config = dict(
    vocab_size=8192,
    hidden_act='tanh_gelu',
    init_std_down=0.0127,
    beta1=0.95,
    batch_tokens=32768,
)
Each number is 500 + 25 x the weight over its row's rms, rounded and kept within 0 to 999. Layers, rows and columns count from 0. Numbers have three digits each. The size before them is the row's rms in percent of the matrix's.

# layer 4 attention value, 96x96, rms 0.226, rows 0-76, columns 0-47
106:467527508508504439518505509551491514487482474494508489455480511511524553498506448532509536493439486528483481528548482489504504496505503536513471
094:526484521479536505515509474504515489513534520500529500484517489561501538539520460484486517502494457493448518488488549508481466498508547513492490
093:509503436495429491507474506510467515509515525479465503512500528485535531512453473530477526476522517466455516509476506522501520536504531497481476
097:496463516498472504486493509509472513496536518480533510524468511518470508466468515474500505487487481543480513484490500504502491529479505479537501
116:466479495553523550492495526515483481490439489499530486521524502472509511522524506470516535536507517469485522501476445475475535468507474504486541
122:453536510441478486545455495501495488506477498518505443521520522471527534512504526487505508476514498511510526526515492471480518545489493465528524
104:490523477467468518496496489493461502530508534540521475511522508498503466520500552507568470493480509489527486549541524491490484439540545489487459
099:502459492505469496506497537517525500478503514458493495490479510487530482442549464502552501500474499447514493491478452487498524531477526515505492
086:504508478539508511494490545504506504506508497523508449489497496523522497540512458540476504499535486467510454538541544462510493535477494490508453
101:469528515494546506500508515530515483493476492469497513469475539488528517516470513464533532510443476468533444512462520507479495541490524445498509
096:486528462508499506543485499475514480528564498477528537517490476506469432520522469482482508507511504518547492508484462491522508530462453467507521
100:501452486547517525475489532505482466494473473512498448467500516545508536453538486522470503516508511453515496468522502506461516483494486450531497
095:500518498472512522488459477517470532500508485447472490488472498492475545518495506515532497532470465500508480553509500515509513469483514560524482
101:524546527479497477482462478509527532478512495475490495521489502523449450488502457499527519465495570490495490509550507462520503508501510493512505
102:481496503483507479515501447507477521467508508509499477503485547565497517518492523503553492516498454526517546479504505499476478553533477534510472
092:456482489547453477498481492517521515504475485483483475498517507509474525491510525485526514507491446558460448456505460470476553504499530466509445
090:508465473476483471495488458528486527511444486458494510512475550508521475500515530507474523500527476479497487510525527554503461507491518500478463
111:490522537535485523496487490497508480514503465443481551443474519501468480509508492506542536524506474462487509523490508521520490506488532479482496
105:527481467498539489486529471482518514504469476455465503493527491502516513465478470497473457485458495445472505481543503492560507499471501518527505
095:529502510486508523477530530511504471518549456512499493512521490523488460514478489439488500514468493453479527440487500541492506507496503565515503
100:496517497463470494483495496490511467515460498493486509517500485545469527477512494466497496552479479477514502503514476489478510520493497509470515
108:476459491557467484434523536470517487522504486494489510516491539494512521509448489486467488497520484534456537489505495505478516491521530504473484
086:478486549470503482508529486514537508466498511505544512483463514493494515514529469496493494475498478499487471535537475534514491526476504473471468
097:476475461512473517519534506506508543552491518493518470495516522463494507543474507531493535500508507505487481471544517490511528524473507495512477
103:489490462495495525474507510509525532483485498520506489507497470535548518502493438515508481479503524426491539489479460502506489493481525466474504
101:473531508485502484544496522509476511504498489550506526481511477516504523515494534468506511472509508463478428495480518524513492499452463488493515
099:474520454514502530503510479497485546508457458481465494488483499538449560502472519471474515459531494479461447498467509491526489483516461491522523
123:478500526480478471506525521523499479494530444519473474473495462470452486479496519528501543511501536445507466542490573482501490517516527513514512
106:454547481505457454502506488471521526505522455477520491511549471498514524540499475508494462501469543499507468480497512537489497526548514505519501
094:495498505493529512512517489525495496533462467552490523526445523508509474493514506518501518515497505479524507500499496511570542534461535476516499
098:482436506525480537508507543522504524511528501520512511511537501488481483522528491496554506466498496480518488479526498434536487444522458512472502
098:539491475487506481478510559526448528525474487539547542497510521518481463522451484504501519503512483498504473504508527481470474539482505513468525
103:520476497479505469469447486491502511478525525527482485504502479485513452473499431538499485526483550494498437502513500515545521545496499472438507
106:473460528516490469536561448530514478495544519476460549498497527497490486498489532495487481467497551512480488529507526507536527473525469497493483
103:458551516514477525485509494479515536515553474502481536493481521505546527529512504506525523496494510493503455467504501493473443506457502542538511
101:478526478493503525533519484493523519500457513472516516538525503507531498463554523463499484511501447525509469535541485479476501495524481482497480
089:489498531494496469468515516494568479537476475468498539485525523440502469512529444496496505526465488492516534524534460494518524500484496489554512
101:490491477517549481489466510470470487541492520477479484528472562495553496516489522511464489498515518498459464451497484520505542529500494475504521
099:494460495518501505486499490517518521525524498486524462481499509502475475578513538501496466485479470486484533521517490479565541509495467437497458
101:511459492528525457459503530502484506485465511482488503471519525537516504517489456552456497534506485488485519511527522479490439514522474454506523
086:492515472506516457512546487502490502504530455505504456500517491511499491501534491518483533536481486469508490494527495487524469564520472472457468
089:500486503499531474507465543515520480506523482522530530494512485482463489510494482560460529471473472534473545491514520475526500484513472518535541
097:494471503479528490496492490531500534472463530552490520497507505522515463470540517481509497468488501520551524476502466503453500508489509521539500
100:545508496453496516504538499474496516513519514493505476503493482508452534475501527549482509530477487531507487475507496541468470531471500508526419
097:502523519524514553463500520503495474478511471552497525489518521502561521505478501494462511468477473463490491486489473492506482495485468479523507
099:495506516508536497484486524504491509485522475471504517528498516502512501483514499468505486495428530449482520520544529496514520465468473531547512
100:517479458501473467479471534461520538504512527464498500489508510536494502551531464496518539522492550556479513482473530507492515534498495533501498
094:511505493453473498535509537498447469487491499522538456498502518526513495463478488538488518503497530516527513507497527470534463504567519525473470
099:479487519517469505522521510473498509491482463490494524516499513507451513450527515523487503443466542519501453526521534490529525473485526503484515
106:537545485484511523487489476526516474532470510471524494505456511495487481476476482502502569512512486457510514541523491451484465517523532480459516
092:506459501488497475493521503509490507530495497495484501513533470471559530483486521473491501502466486560495503476512499486461498514481505489519464
105:491521514452502533529462520510528472506492497495454490522497485474506463519535549497533573505489488470507500562523494517493491475457479490503504
111:560466490525512506468521518503517487467512483482475496540564520489504496497477515517524481524473522549490434522493539499509518504508510515484436
090:527523510506518476500543478509505520455530482488520520518505521497514475478550473523452466458522444529510487509454503519510521480527484513491552
098:494478465487510504490501495431506491525520525524543569454494488542480465497519502481492521543521457506537429487468483517507490481496526444518499
095:510527471487477483470517489501434499511503457494509535502472495517521548465516497539512534524436502488525509471500446524516501520506541480524492
085:521468493475533495518475449540468500459531479479450516514467507485527492474519513526520513512482476514494506492485522476503533519471532429534491
102:482511486488515501479530546480467545502501485491489500488501462481505507479515479474464464490529516529458459485483509523482508521531473507549524
095:467510469482487486484476505547467477481483487530508475471463496477514539480545490498526477471568505481483487521508518521489516492476466517533463
090:510525532523514456476505478556499485535503483462503510543490519509505490549439484481461508488506523484489515460490483538500536461485512520513511
101:472484511533511480499519480505468468516517489545493477473535471454494507527511514504509484526524496530532480462491483458502496451514451531506497
089:455493515502558477499500527479475480490495512501482510522481494458506485525548497505488494495504498545561509526462503513524501530474477454484469
104:479485456464429464471485558506488486498478498530467494511486515533489475501479473515498514511464523467506537489493493510482530527516526520534552
088:520482486520489460501511538497500487495543509473504470495516510550464508493543471490489528472481448491461477549546553501551479512492492510506473
094:522482453504478511503509541502553505531494518489533508517506475479525485522514503531479526526475459462523501520520475453499522470499511470480520
116:465487516516530531494480510510487484507454491508478523535526474447524469522475504472492537524528502501469532526483479480465481476441499499500510
103:519447493501486531539475461505468419487526524490498485461495489553488529496508516489487548529475466502496540488489459491495465508484488508562513
111:468487494481541489489530473478500500525523541494501471473510487520494533488491511493438493545490479479451537449472473541522538505513537474540458
094:506519458520506501496474567472531494482491549503481539489525500481492507490479505484512496513460516535487521510478514518552506456461482546499470
095:507484498525485484512502502523550540512505486513509449466521477524494525511475501453493509577457514537509474463461517487471552507505449531500507
100:507523500478504473512509474455465507547479485515559494473531500489451487531502508488511509478512554487502502484513533474532471490515469496493500
104:469565473484507515549494473531524515496516490490479495524483534502491488518495474569552528515508510487529454474475484493473511539517494487491461
100:537537499502517495467480516469516470520491478481516456478471482475480486476480463465521463522472564496501549518472493471488470489454501487498489
099:470480494534486506526464482531521534527479509474503544490512482478468452565476473465519475537541496495453531517493512522550504492496490488505488
103:537459485501545552489523476470538476491514521488470547491501472484539495506461455487511450525504486472531483484477553488516491508498498508500496
103:447498522527475497513488493513531490496444505508549538525497506472525492509512498452470498510518488497519517505521446504492546505517544442494462
104:534488499500472498499496469499514517503500509531517498504516480447555491529478532503505508511546522492496504528477523480549499452521495494492490
# layer 4 attention output (transposed), 96x96, rms 0.199, rows 0-76, columns 0-47
104:478486501480470568476537461469492511491500492518534487541522460531480455486490507523504500512527472471507451479457480536480543505486462497489502
091:498507457528508531502486498513513538497512518481494513490469507516507476529492505483510474481472527491509503539461502514469529496501453490506518
084:494503506503577451525511494516476492492482456515465486483517510510493453475497504472528486462531488508483492507441502491499502514525495493520492
090:470495463448535483486482481487473511506460475479520471464519512494482488500522474489465478535527538498467537503522455503501556487547522500499515
099:498502502486488519511546472475466516497532523484475540468468532479488465501506490509505482520463526490461484504543537542531495554504511455506476
113:554476502537495475509537504500485506486497470517491531496520501453457507451545506525512498551499480483490507523545509494531510459493452475500494
098:495543473502511498458492462492504520500452473478546545479500494504494502478517488487468533535525487494527479479482493520521541491428486545506533
092:494528487473522492509496430531495504469521449496517530489515527505519499496491554482492473510500529534512489480528558521510477529509483520475526
085:455488519469492468523522467490489468458493538486512542507509439530491446489499496509518497519490494509468506527479453519498512484477488513487529
092:480474494522470468492516502486494500500551498476506521521488447490504468486483507523497527499526526482489483506475504517526502472535474539503481
092:506534539469489532510509488486539538503497493493543482526503542512509530488472515539512478479520465520497458511471491470470460525505546521486516
097:529502508487445489544520494504517505496477570471478527534522508451487461502496488482476513500486538544502488514482515497526518485534515495492494
093:508497493464452502481511506465573456471477489512530529499510458471500481540519478508549537525470482516487523497460497487505522525549491502482543
100:529499496529468523532464491438445499514521513497566490476501486495496551515457511517506511475534430526488515474469539486504518526497501470556534
098:511474512482486527486483524526467470505521485494482486479504443511472516464511510477461479528474499518511466509509495523494563519512482474478500
091:488538486493532529464530510500483479517532511503492499523529501507527464497547490533447485500471478465533544523521484486497460471529487484477517
095:490501488521507508533504503463493454487506487538436476497546444495527505474506473482538502516467486514508520469502478488487499486525499489513532
099:501476485500490464468504489469515480503511535493488478551478523487546512506519521490499498481509547520520451504481519482507514502514461510522520
095:448527511497447486523483517495492488507486477473483465508461528515499552541510465490521492498509520530510473514471466506489502489501465493496489
096:490544511508483552538442500516497499499491530536470515457460517464563473494494521544531486476511503522551455546521511471476519507538480479493499
098:494456456532481467526511531496505514469515522457537505471538507444519494511546529555516469485515507509495481528468494521521480509489508526499520
094:520523518466529530483480520538465496462509521516500487528509477517503494522508452527497518512488557479508489514479515500536457456449474490558480
086:487516458524503475523530483470504496522520490510472426480490459516520526465503529481474499531508462511502479522532495486492504491486482528486497
093:514498523487512475506509515436540476492522443488514498536543490465504480434548515475487479465483482507482497529469529533515484476507463504505495
085:526497524514517479523484527483485509491558472483522488509491523482440480549469507515441553512485519540512454549482477529528483484515482492484520
091:482503530501481502514508477463488539445496468501519523520514492505503486542527509517464541534523550482484548553512506435473495541529548508479460
092:463493543492508495500498513492484477486492476503523504494468463517522444542464484535507486505449486545519530474526488505475513466508528465453481
104:518528511491514493527519481465504528520510513517558541507515516512548509521494455478480468478505467505456515461468477461499470474511446489460486
095:485459505496483510471484481489508504482506527540512520494493527476472498471465525508533496529550479464494516504499482474506479492472446477485483
092:486511523510495507491528523523485503540529524476517496516525460467486488492492461491497522499523501515473451487493473512456493498542507477500515
088:517552501492525495475486507470521442497488472554498501518513524487493456518492477493447467500514524529444507512549501561465458500492521475506499
094:480551507461490493515490543490511491471545528518478467464514519522515486469530506499465489509503546510474517490483494497505545445480512477522442
109:512525511488479516511524526491535481475509492493554504520504518523464519498523492448487528498497502520512492530427473514493457491504506530541516
118:490493508462520557524492514518494523503471465526503465467493537509491494537480492515514517520519513510468534506509500527486474514554507454499500
108:484490478505513458473480498459501514499458508510504457442483512514497480491486498515511515529507482487512527461526496522499491546455518470504493
098:507458540482525512499473519479491458521567485516516477497482480469472483532479523559469516484523505464517490454483492524522481509506520479486512
094:515536477467541475495492486483503491508532506508526467486508522542484494513535533515500509476516526469533511444514477469502489498528518521467472
095:493467529461495548534561485529503470455513499506500496496539440519483498482488505503531503579471513501516521510529499511538509535504511506476495
104:485467486460526507517490477482472506476533491518515502505473522487543511455460490549495494487529612520501517497455533523474525477525516518510511
099:509544477506523493522562524475511468530528476534464485518505498490512484500495517492494518472479540480467496501561463471484528498499562511493480
102:499536529474508532496464525475507475521463517537523541494499500487524501511494455501509480499516477527450504538494484472493473489513519530509507
104:492473487476494495453525440505537462500480511471509512508503511479505494487522474432519514497527532539474497497467490513472499525486528496517523
102:501529511483501496454538539508515510513510514480504436511515465471538485496483503507476533496507503475476521530484533518495464490467451496470476
106:508482513501524475478503498497548493527482515478514498527477501535495519513537469485496505489446464440494516516514542490483508508472519464501533
108:529485535506514425482497467499489524474542507495511474515529498441463504462471506505489482483539490504481510483483524503494481492502531548468513
100:507503522488483499504489489513487423513494503486489478524483484525450501506463515514454536470484469562478537503516490455442505505489492481509492
110:469524537483464502468480499488497470539457466525492490502537515499501481459479506513496493514490478481540463499490469522472540445443512479469535
106:509523508545490511549485518531489498532480511492466521483451470485502514513480495475567487447519467506497494531498487511471472508463520518543510
106:486468509497465504528483468538484467530456505514495516502513476506526493517471436444496515504503475510485526455497500483497479498514496484490486
105:522512477474529462515513546508495438530506454492468491514536496498467563518533491495492460490458517510528463460536492532500485498481493484524537
093:548476512510513518502523468470506499511479473514503514509496559497466478473525474499501528506537467473501524518519546476483478449487508511473475
098:502504471518530474501494478564498467471504502496510462480540519510495516520499471509490485484473513539503510540483511471505474536491514519472492
120:489504495493523492535489496461495469567502482521542515503490448521479506470465484484507529483504468458481550501522468495484532488524507488477519
100:459485496486490481508538464435495483499541520497503487544480463471467488530475503513556510490504472500468471483519493515493501502519488462547494
103:479489555541486528509506470506502494442466502496457468521472473478511523492535507501498525535529564465500472489485441497534519514519507532498500
107:531506521512502509542510510562534515539479552519506492507552498479474511502492479502535516509526510521460460465501485460509469498466527505526504
096:496505522550495521476532478498547501499434461508559540498522488499492486538492490498459533495459532486498463491505519497488476511519497542469529
105:470493509455442495546538487508543458496487504472509517525458558497493492486493516558519491499515495491509468533530482479489501511514487505481466
105:485509482520481508528508494467502534513490495473510534476492504486493490518388529546506503482523488519552478498490494484450520503501478501454532
102:493535519464495527491474510507540491518502527513495466476519488515519518463516538500552483521484477558516490485523518480461518477559469455469549
106:533535539465489520482475489521491543435482559496531540514486473515503480536510475525517502500444535499494513519455481512530531470520482482529461
099:490451531509465497526518515482471515473513525493517479519494516498497508536448537495496522489457517477471520505553467477512455450474530562513494
108:529569505525505555473528470539501510516506528490532475469526504476477545508521492542471516539508481501514509478494522514509515504447485529531512
100:496510550482527561455489481461480505517523458480514522546502531519533485497502478484482456484488540500482512509468464500486476530502502448525482
092:521536477520492549495498513489536509502536480487469492526490521547491550472518546511509479509455527467532493502497505518503553487469495520524517
109:522527520493541508448489502426479521494498465497490497503507492511470466551508469514477449493422519500456523509534513528540499508537535452536471
105:500500456525511492480498537539491487518507462486497503474499536490519535549449516517456461494504531484529483486534543526496455511486510529558501
102:518541441525486481524463509527515442500489497536501506479506501507479516511476497523486499512457483496517476513530484491520462508494471485447525
099:511523556518514471477486534493496481555484474517510499473497510510495557534519499456540492486455499478496503515506473453479506471471506499486471
092:524458458544508504515477528525537475496525514480530543488489507488514484489526513481497472470503500516492542538526514488507531474489509507473535
104:489439514493487536491492488451453487502501501467492475513520487502483474494469458477493506528460507525464514494476496511505552517526500485508500
102:514503519515519496487522473533499490478455488535488515474454487473434512467511490507464488519519460491459458522534460544500485523543484505511530
108:525488509539473459515516529429470482516502520560525499489475494484511509528501509500493502489468453527503475539503474477501505500450453491510490
101:495445483497527475467482529528484499491549523536503506504496473485519522518544491496528447528497491535457506505487463541533522476510536484506481
109:535490531531525457487455486465506497490492503492500493488477475506483507538542494475491463507504523494477485509466513504532528497475526517512485
105:497512554490495494515498494480467515486533496504467479444511478512494507483535505573496454551483516539508508487524518503540517459496485527472525
108:511454511504514466521519557491491468493542524467499485547472476467463474516524495481530485459446461509486534506481505548517513476514479487537493
# layer 4 attention query, 96x96, rms 0.2, rows 32-95, columns 0-47
097:491463550463504508490542462506480516469485488505462501534473488448454507479529477458524528481481477513503490479521517536502565487515491520513518
079:506511499512523475483502504463461494554534493546515466513525491504523525481504523516477469480597506475535469492487516500498483507488489490548503
086:492521469527479517467502536477504458517493483534480475494531476489493510493453475489487530492499537518553513551506485502474527515536521468497505
082:450530442496535465482485461500524484461500467495498491437524500479486495503519474486495507517493458534474480507474469532484547498507526471514482
099:509471481473442518496512483518509500526489489524522464453465528522522494525477497439510508493460491540481515495536532494472501518497512472521490
085:487500479505503530492479489518461526482467467519512475496542489518474470485493529508473515508502509495508470557522429511481522519516513514514489
093:485536492425494483502497466481488492534460502496471515464485525472470506530477457501478486521509531530516479484493504507511483531545510476510534
088:508494545530489497485459482453511516480468476511459491509506483456470472527517453492490516504496490515427463529491533504498489488507465473510480
092:521488451530499485514509512513491496522477489521527434483486520515493482501477471518492492513464468491521464444526529504472522525491464468467491
085:443438472516477462481466515498492510488502467497528520535529505510531507492498537459465481537465484482491528514489489479492479517500506486502510
090:498507521505512536507443510478480467496521469520511462468504527520530525479542520483502517519475540477499500547501505482492493493548535516526508
088:523508504500491477505500483490485497526516514471481458494509485495478490484515495480523514480481479491419491495528485436461480489489517439482527
092:530532462475505500491527524506493518505473525484503498491501495524417508484507490506503500475501495499530511491491477515497505571481459496512562
093:498486539477483468511496500525521477542523532505520503500500494518475514545467505489455501503500491483514539492540471478525498507501499498532491
100:526474487493505481543449512501467479534472532521510479455510461451488507504497506524499483516436510474473553492517503481509489474466525508518474
090:520491504504475465499512460519498516526479502487487533484534490463509492451516467485496536489463503519466454442500467519465476490493487499507483
086:488534536497508496445532528507551545485448551470505503469528501480501462516522477494514480525506481544497526497477504521485486505554498504503464
081:494512462460526487476536507476421456509480507533484471501463467504487457488514463474493488484446502478500481481495495479511504488506482489518478
093:457488531486507497484477519526507541465528515502493527495522539454521453508492523465512538480557493506517528513466477487488472510511488570459516
087:492469464464515496488507472469503473516493525473470496492525503537478519520505489452512457484492499478537498501488513532491500510450492537543483
082:507497517512481494454494514507475503500507511490512515527501445496516514545497506484448512562497465504456513497479467493535507509524503492434544
095:500573494446488476454466491524562515534523487478518521495510502537496525527472502512493517483484511497524527448478510505464519458447498521496472
101:479446506481481495466513509500503444476493557450473481509480462474499497521524484497510525503526519518464541489483519531534485528494523519487507
096:497486500511536468526509510517469460495485547481453527539504482506508513534486474456518467492425500532494482526513477529528517512479480513490506
094:531519490529527500518534499499498518542485471440536516515532523511519508490478526502469530447484516506529498506564544446489512524468513520510523
080:501515522562523495512500497520497473513512473498502459473502467500556548481515521520458513535533462501500491493570505481538478500516459534467523
088:518471503496532512470481446508499489516513545484488471504521464484497520517490496472550541493535446502509530480502492480537554483478487524497531
097:506538505521487527499510483535539467518522455505534484485501445550458548455508521497478496506477515507507506473540541489470503476441488510509502
086:524476539483526513483490520524453446506499457530509492514477525490452488507476492477464507479508499514500493500548461511474504485503539461509506
094:518466490520543526534535491488472504507512504505520526491511486505499476501462527511523497472492550490469496471517507521528521517489516487483500
087:514535499453548489498563492499542483544526517505492484505520511541481507413489507513507496500504505477499465495527518464476467470500519514535522
094:490481533478509532499531514489518466537515536484499539524478530505501479471543488458531488480493484437500506473486478515468499536477495433509501
104:442480488558462501507490503478464457465542514519486500531479479508480514516472522472455533514522509473524453492471460457499506521470490483536527
095:526484466478503486474497483510489527525485487491540509486521520514477504532485480472478463517451548502489523512497514515528545483512510466493498
113:477524517487444477456476520503567531510457483519528505491527533469538482478534491487515501508538524498517488502481503490486470490548480483492509
106:477517484478454504484488513500534519509527519559494500504480469535513492518494516496527484491470447481497463535476513546529536500519516488492517
107:503517474476478464471491521518513501516510498489492497471482552545490490498453470490515542483519509519532452476472487507472548548507514476493522
091:512478470541461478485493538510511517500506538537513508515449513514490486519484535536493469523491531497519502553476487501507513500514477486556490
096:500472484475484493535510455532508511501514514480483515474487473471476521516476482503519548524485514519469461524498484505527482534511480490538517
101:508498489483479487492493480493467528499450513524517543491495500487520489471508520473529482526519510537510517513511514521479508499450511508519446
102:485488502497472533484483486515504532466512505488503512513451545472502458501494554495530479496491458485535523482473495530517553500522490533501482
094:524465507507589492492462496528480504492535470494516522487535533477493505500529539483498510508467492490495542483481517490502494475483502495543471
103:513470518480481469517528511519492468537523528467489479519469544451470543505497491509457497480549507493481516505537541499481475511522537486533488
092:498483554475449504505448506548507502505511531551518489453478449501504495487537541457530472505459514534492497495481527475531508527531553514484528
107:469526499486518490487495482509485498462450531498474489516506452484474487504490466505481516501489503527528501534509461516529547499520451508469547
115:509494567529471484506495501520484495496442535512483522500513520524465521490475487471493544522476471494512476498524479515546569450463456482506492
098:556529510494530514492496524459471484523509485504457493501524532471490514502561481494511456461484468498500514526503483481497482497507521507544473
103:510471493559530463489488497477477513506480527488490495484516477492481536467530541514503527479498508450498561499527548531479535521482502504530497
094:529503470507517489495472494462526525510471513572537491487517476496502494464539513525511516537466494490488514496499488495497523512450541502483552
103:504489531543492508475517550502507464553487512535503496517482488491505493495490455470507493500432469477503560476517492512511506501515495434518538
112:486521546491482479480510560524533493534487508496500485529530536510497437541479489513478500519452513513517496536504484535460507502477511437480539
099:489487434544537499509552486512499500500520481487532531496494444542497502522502505507505474507568510488457484495468466491515506497475509556476537
106:472511534514525477511502471530534530482534426524527468508483493512509489500521519504508527508550469491500499500470494465514485478471514573491480
096:509489503492502475497416525521489508488452507506503522510519475517464504514487493496472497491483472541507470501495482490539521476493511520483440
097:490499545478541504519505498460509508502495463479505530543467459501483481520541542490493480516546483529431502502513448492497463526511532522519489
087:531481498503485508519524521495447509504493537526540517491559553540479498527517492558519452533462534556478493545491493487472535515483527503506510
090:466474503446508507537447503475483483487459551498495541526505499488487493467537492543512499474505522498488540490473512520524481530565533523531488
101:499468515524482499496504507448478498491473514488491539485499492482466467526521497461475539512480501479524474496509487554480494536475529471516484
095:489521517469497516528472507497524563519511525501526550482479484522492479503521484542489515524525522502496519462484516544532486487476522522531483
120:486479531522490545522559518510455515510501501496487492523506454526478477467507503487486519530454518507504475501563436554506505491502481499455503
095:516532501500530501449526547448455521499513473461501474516487497459534530482508505483496475474506471441485496502475538479509529525481511509511494
094:491447514523525519483483492482476501432499517478443470476482477538493524488483483476542527511472528500497488513496501529557525504486499501484499
089:510477480548504516514528473500485513505487494498507537517505529467548462452494489522479518497502455487491503477498592491459476521512564512481523
103:548464558520524492481454509488449462540505514512501487524479537488492510537504492478492517473479514503491521524497503487503498531483554480504514
# layer 4 attention key, 96x96, rms 0.199, rows 32-95, columns 0-47
100:482545547487481515469484461524516525496462489472532489478501483515490514497522499501467501505467516515524513443527523535501532503511481494478517
082:529507478500497506508548547526482517540534443534479480486486511506518482508480478526534456490451493508519510439498526435515512525495545466508535
096:493532532508490503559507525523512491494486489520532498513450513517535509526491511461508530509507454498482518504498490464463491509484557481474495
088:441475471523498487496513496479499480517471527500513483486487492522508507513504498516476463505512454480521536467551499512500514511521535511480524
085:498502424467516546489474511471486502509517530485494500502480481501500518521465509456524553530487477541503522478494495503520490542519506503506507
079:528513470452506478535515489544536513524508522493495449500520508502539508473491537517513489552518538447490491519498534525498507514491527513492503
088:540505520478526510524518489483490486514480502493510508501558502468500495455504484526511523555489545554520510465535503533454498488484526528505530
086:511542489497483496519519462508483534483451492460468487514504491492473470477521465501493500521485525521514518524408509497481520487562506516541513
096:505496534500445523493542491451536482544515467506511544470515544499530537490504486493512523513496497525513485453491471482502519482479518460508492
079:469493491464517488524465468517511520487488480509510452488479495554522521459503517487544500489512485491489510512498489493463509475478482507524513
090:510509457533527526493518496523464506471493477425472500521502508487518484511489528530473524502505474491529486469518496509463534501489488527480534
087:487474538493523528539515534457513478509482485497475535539525523490516485477464470503483511487499514533491479500479501534491517527511504529521492
088:508488523464494499450532500538508504563463453511498482486494508526534532481503504529499551514504482533492463570499512477467508518506481485495526
088:538510484518513514477494502519502506485500525529523518542514535447494494563492514490500494486514439513515506495495488484530496469505502548523509
092:486480461546461534478472513525530489494482511510523494498524473497511476511537496503508488526523509485498495528432494507490500533438542503531547
082:439507527499508531488466477513447435512498533451492495494512547510512515539458485496550473467510497515509518512467515491503521474449486475506511
091:487498521496472491454545450498522527507503526469539496513498468492515507513526498449468459477462506506516453521468493496502495525483508489461481
081:503505520543507492490484448523488486504502506489497466487524497521509498571536504467466495513496495456517521524488507522547453548495499483484446
083:525473486489490466478498488532537492507484492503497462521478504470513519449470479496504457484520511531539470504505498511526477453519523548529490
089:514522472527505508473468475532486521517455527505492507470499509500510507475495512496474480487492508535447469485495499516504484538497530474531477
082:485506491508509500549489477504509520485475507491497496428499499502486496486489446489532503478421499469524508527539515510459507480481488532541487
083:494444465528496465484502477475545493510544548513499505517469471444508528511508511484516483496522465500493492449491503536504556525516478502525503
092:526518522512483517457472545553460532468492498517516514511524489474546522523553506534467519546501540491513486517522492518506477511514543518500447
094:488503491527453492504507513544533494480530519465523457541512514513521518507552513477492518506479530533488495518495493519512523512495488516531518
083:502513452505542520473475490514506459473495443465509538495501541480499512456507464489474484509510485489461470478490503523526483490504531525522536
092:505537497483496467541511520520511487551462488523490528510491494518506461494439441494527523451449504491569499506507523497490517482513459485459509
091:466489534488496501458523483558493545489475511490450511519499515453487500476453482462536517497497436519504510506498477547511527531527498468482498
094:474529478520477490510494560493493497508491460505461515487524447499481510530499534507503484523517462492521474487481489510473543482501521501502550
090:467553488505491580471507513523537510558531479505468496473527526514492497516461464517459498513484509507511505481512487470495471503483511453477501
084:536532521508494525516547449499458493477502487517522484469504518494508527502476514536476520503512503484496473512478503544495468554513521516511517
083:546514496546525515480503501516511525517481529500448526507476531508511513498460531487469488478499503499510539496492496534506462510437486521488510
089:490520500456499523520528487523495489513477509500488477539534486518482514504473482491481548509536506509479497522497513454480453503486498492489487
105:506520477512495492515512491516513484532496493465482515500519500507527461495575513541502454555526537468550502509515484502485473483462478508480503
104:512517495547483516462499448524498484471552503458529492505503477492490530508528503483457497501436520515485484479507493500500539492544525481516524
101:455508510512498513503472480501514482491518527494510482513476492494476525516490523488473536519464461513492493537515525541525510490494520498521522
112:555525528511495542494528545506491495547493519497545469529527509539478507508480483532523550484507506512506515492493491500458503482533506487519506
096:485531529490491521520518536500491519475532485484496490540461519500520521518530540523493536485462480511491520540501486515443524477517469485483515
088:473530507456523459528497522467479503521479494482476515550495519467487501510524493510484519507489502506506467502474503498464496475460511456526440
100:526512469450467496485494516485466505459441497489479464514524470468502510479482524497510499491530538478508527495503546532529552458480495503513477
108:515479503467544484500504494474510481528507493489541536502530498486513497496505472456504492499493489514437533526507482480477504449491502471523481
093:440481508492536487485496467477511510468508516504498475459478489500460525491495470507518533486487496517483508497492492575504497525507547488452495
102:495473520543529496490459486516516518550455496530522535472534465509495462538492440492502519478501489514480497500481502516477471467532547476475465
088:532486501485511514524473538483503504497518470491470519465473526506504493499543543483540475472506492473504534492552500534479480483494531490498520
098:524506524503568522423469466520498535477507479486492480529506514486486530482463465512472470473503488496501462512514515546507500512554505514478489
100:548500504467470512517542490538481535506468534482508466501474502487488507472502508441493517529502500533530483515481525482482515494513490488497494
107:518463504471466522456503500523518498481502498474516490521548500501488515453567539525485496526529540500519463531498500470552510519512522488547486
085:513482511512499464522496543524508516496495457519512557528521481496509500532484520484481473474518538510447504486494511505495466496493527481504506
100:512518476553526483500509546522487501478471555514497459526515523470480494507486436463470480481453505499520489487499509497514480525488505506524498
098:436485478478504497495464531511502488494483539504508482486529529535521459487456504485494527499432503516475481505467519472473518478502497514477522
099:503548486458528506485482503565535497478486487490489498509502531510506515478507462503531548481493483554492476500478502522504481529505498547559502
100:503526515492480515512469507533536485481498506480497484513529553535497532515530492497458515522530508483458438505476461515490445473457488541465498
102:523513502489476456552498543518519491526500508490528487465532506469491480493485483516516559507507502475502552528484540528457519517512506480493503
110:475506489532530462483507501487518525503526506513487514515490472514512480484529506508530500516537495500516499488505456483537502497562484573476482
105:528484518489505496471502520489502472500536517455537439479490481478520524510505474528452488503498528451488511527521534516516430479546515499495485
100:491478488459487470541473473465497485490483503490498529517491475513463502491469514490518519493552500476506487517492538535505489519490503522477545
094:483535493476495497469487494509494549511522497454485514473528525469486505515542520508474478527508527515490526494488475512491501520537516474515560
091:425503516547493486504462472511526511520495516444500490500480502464518517516489511497553515475515468534472493487499509535499533510495493520486443
099:498461533520510523495502463514484541469496501467496496507530510528484514526498455480495504508517522488498530529455507464486507507456472542529505
085:468515528472505483473438504487484497475542488500498470466480450466467544542475484481540541511471490455535510495525513476477506486482540507544491
116:538458483501509495520528441542513507494526517509532519517510505532464487514496470513491513562485533506476511473501487505535502508495506481454520
110:543504455510532518478461527502501537506525531508496480467484500480474512545540496515485474500496551501477517445465504504513515512464553537526502
095:510518507484455508481498558476505492466522464520495509500472500498543452498524479489464533473508534526547480515444503551524490513502532486498412
101:502473497477543457562482507513515486508467531445480470483464541480468491496512478517537520495518464479496524499510514474481525515514505488511468
094:528502529517500531462496508517494535502433490466522502472552478496539490527547490486451489480470526459472501480482512514520457488482500503505461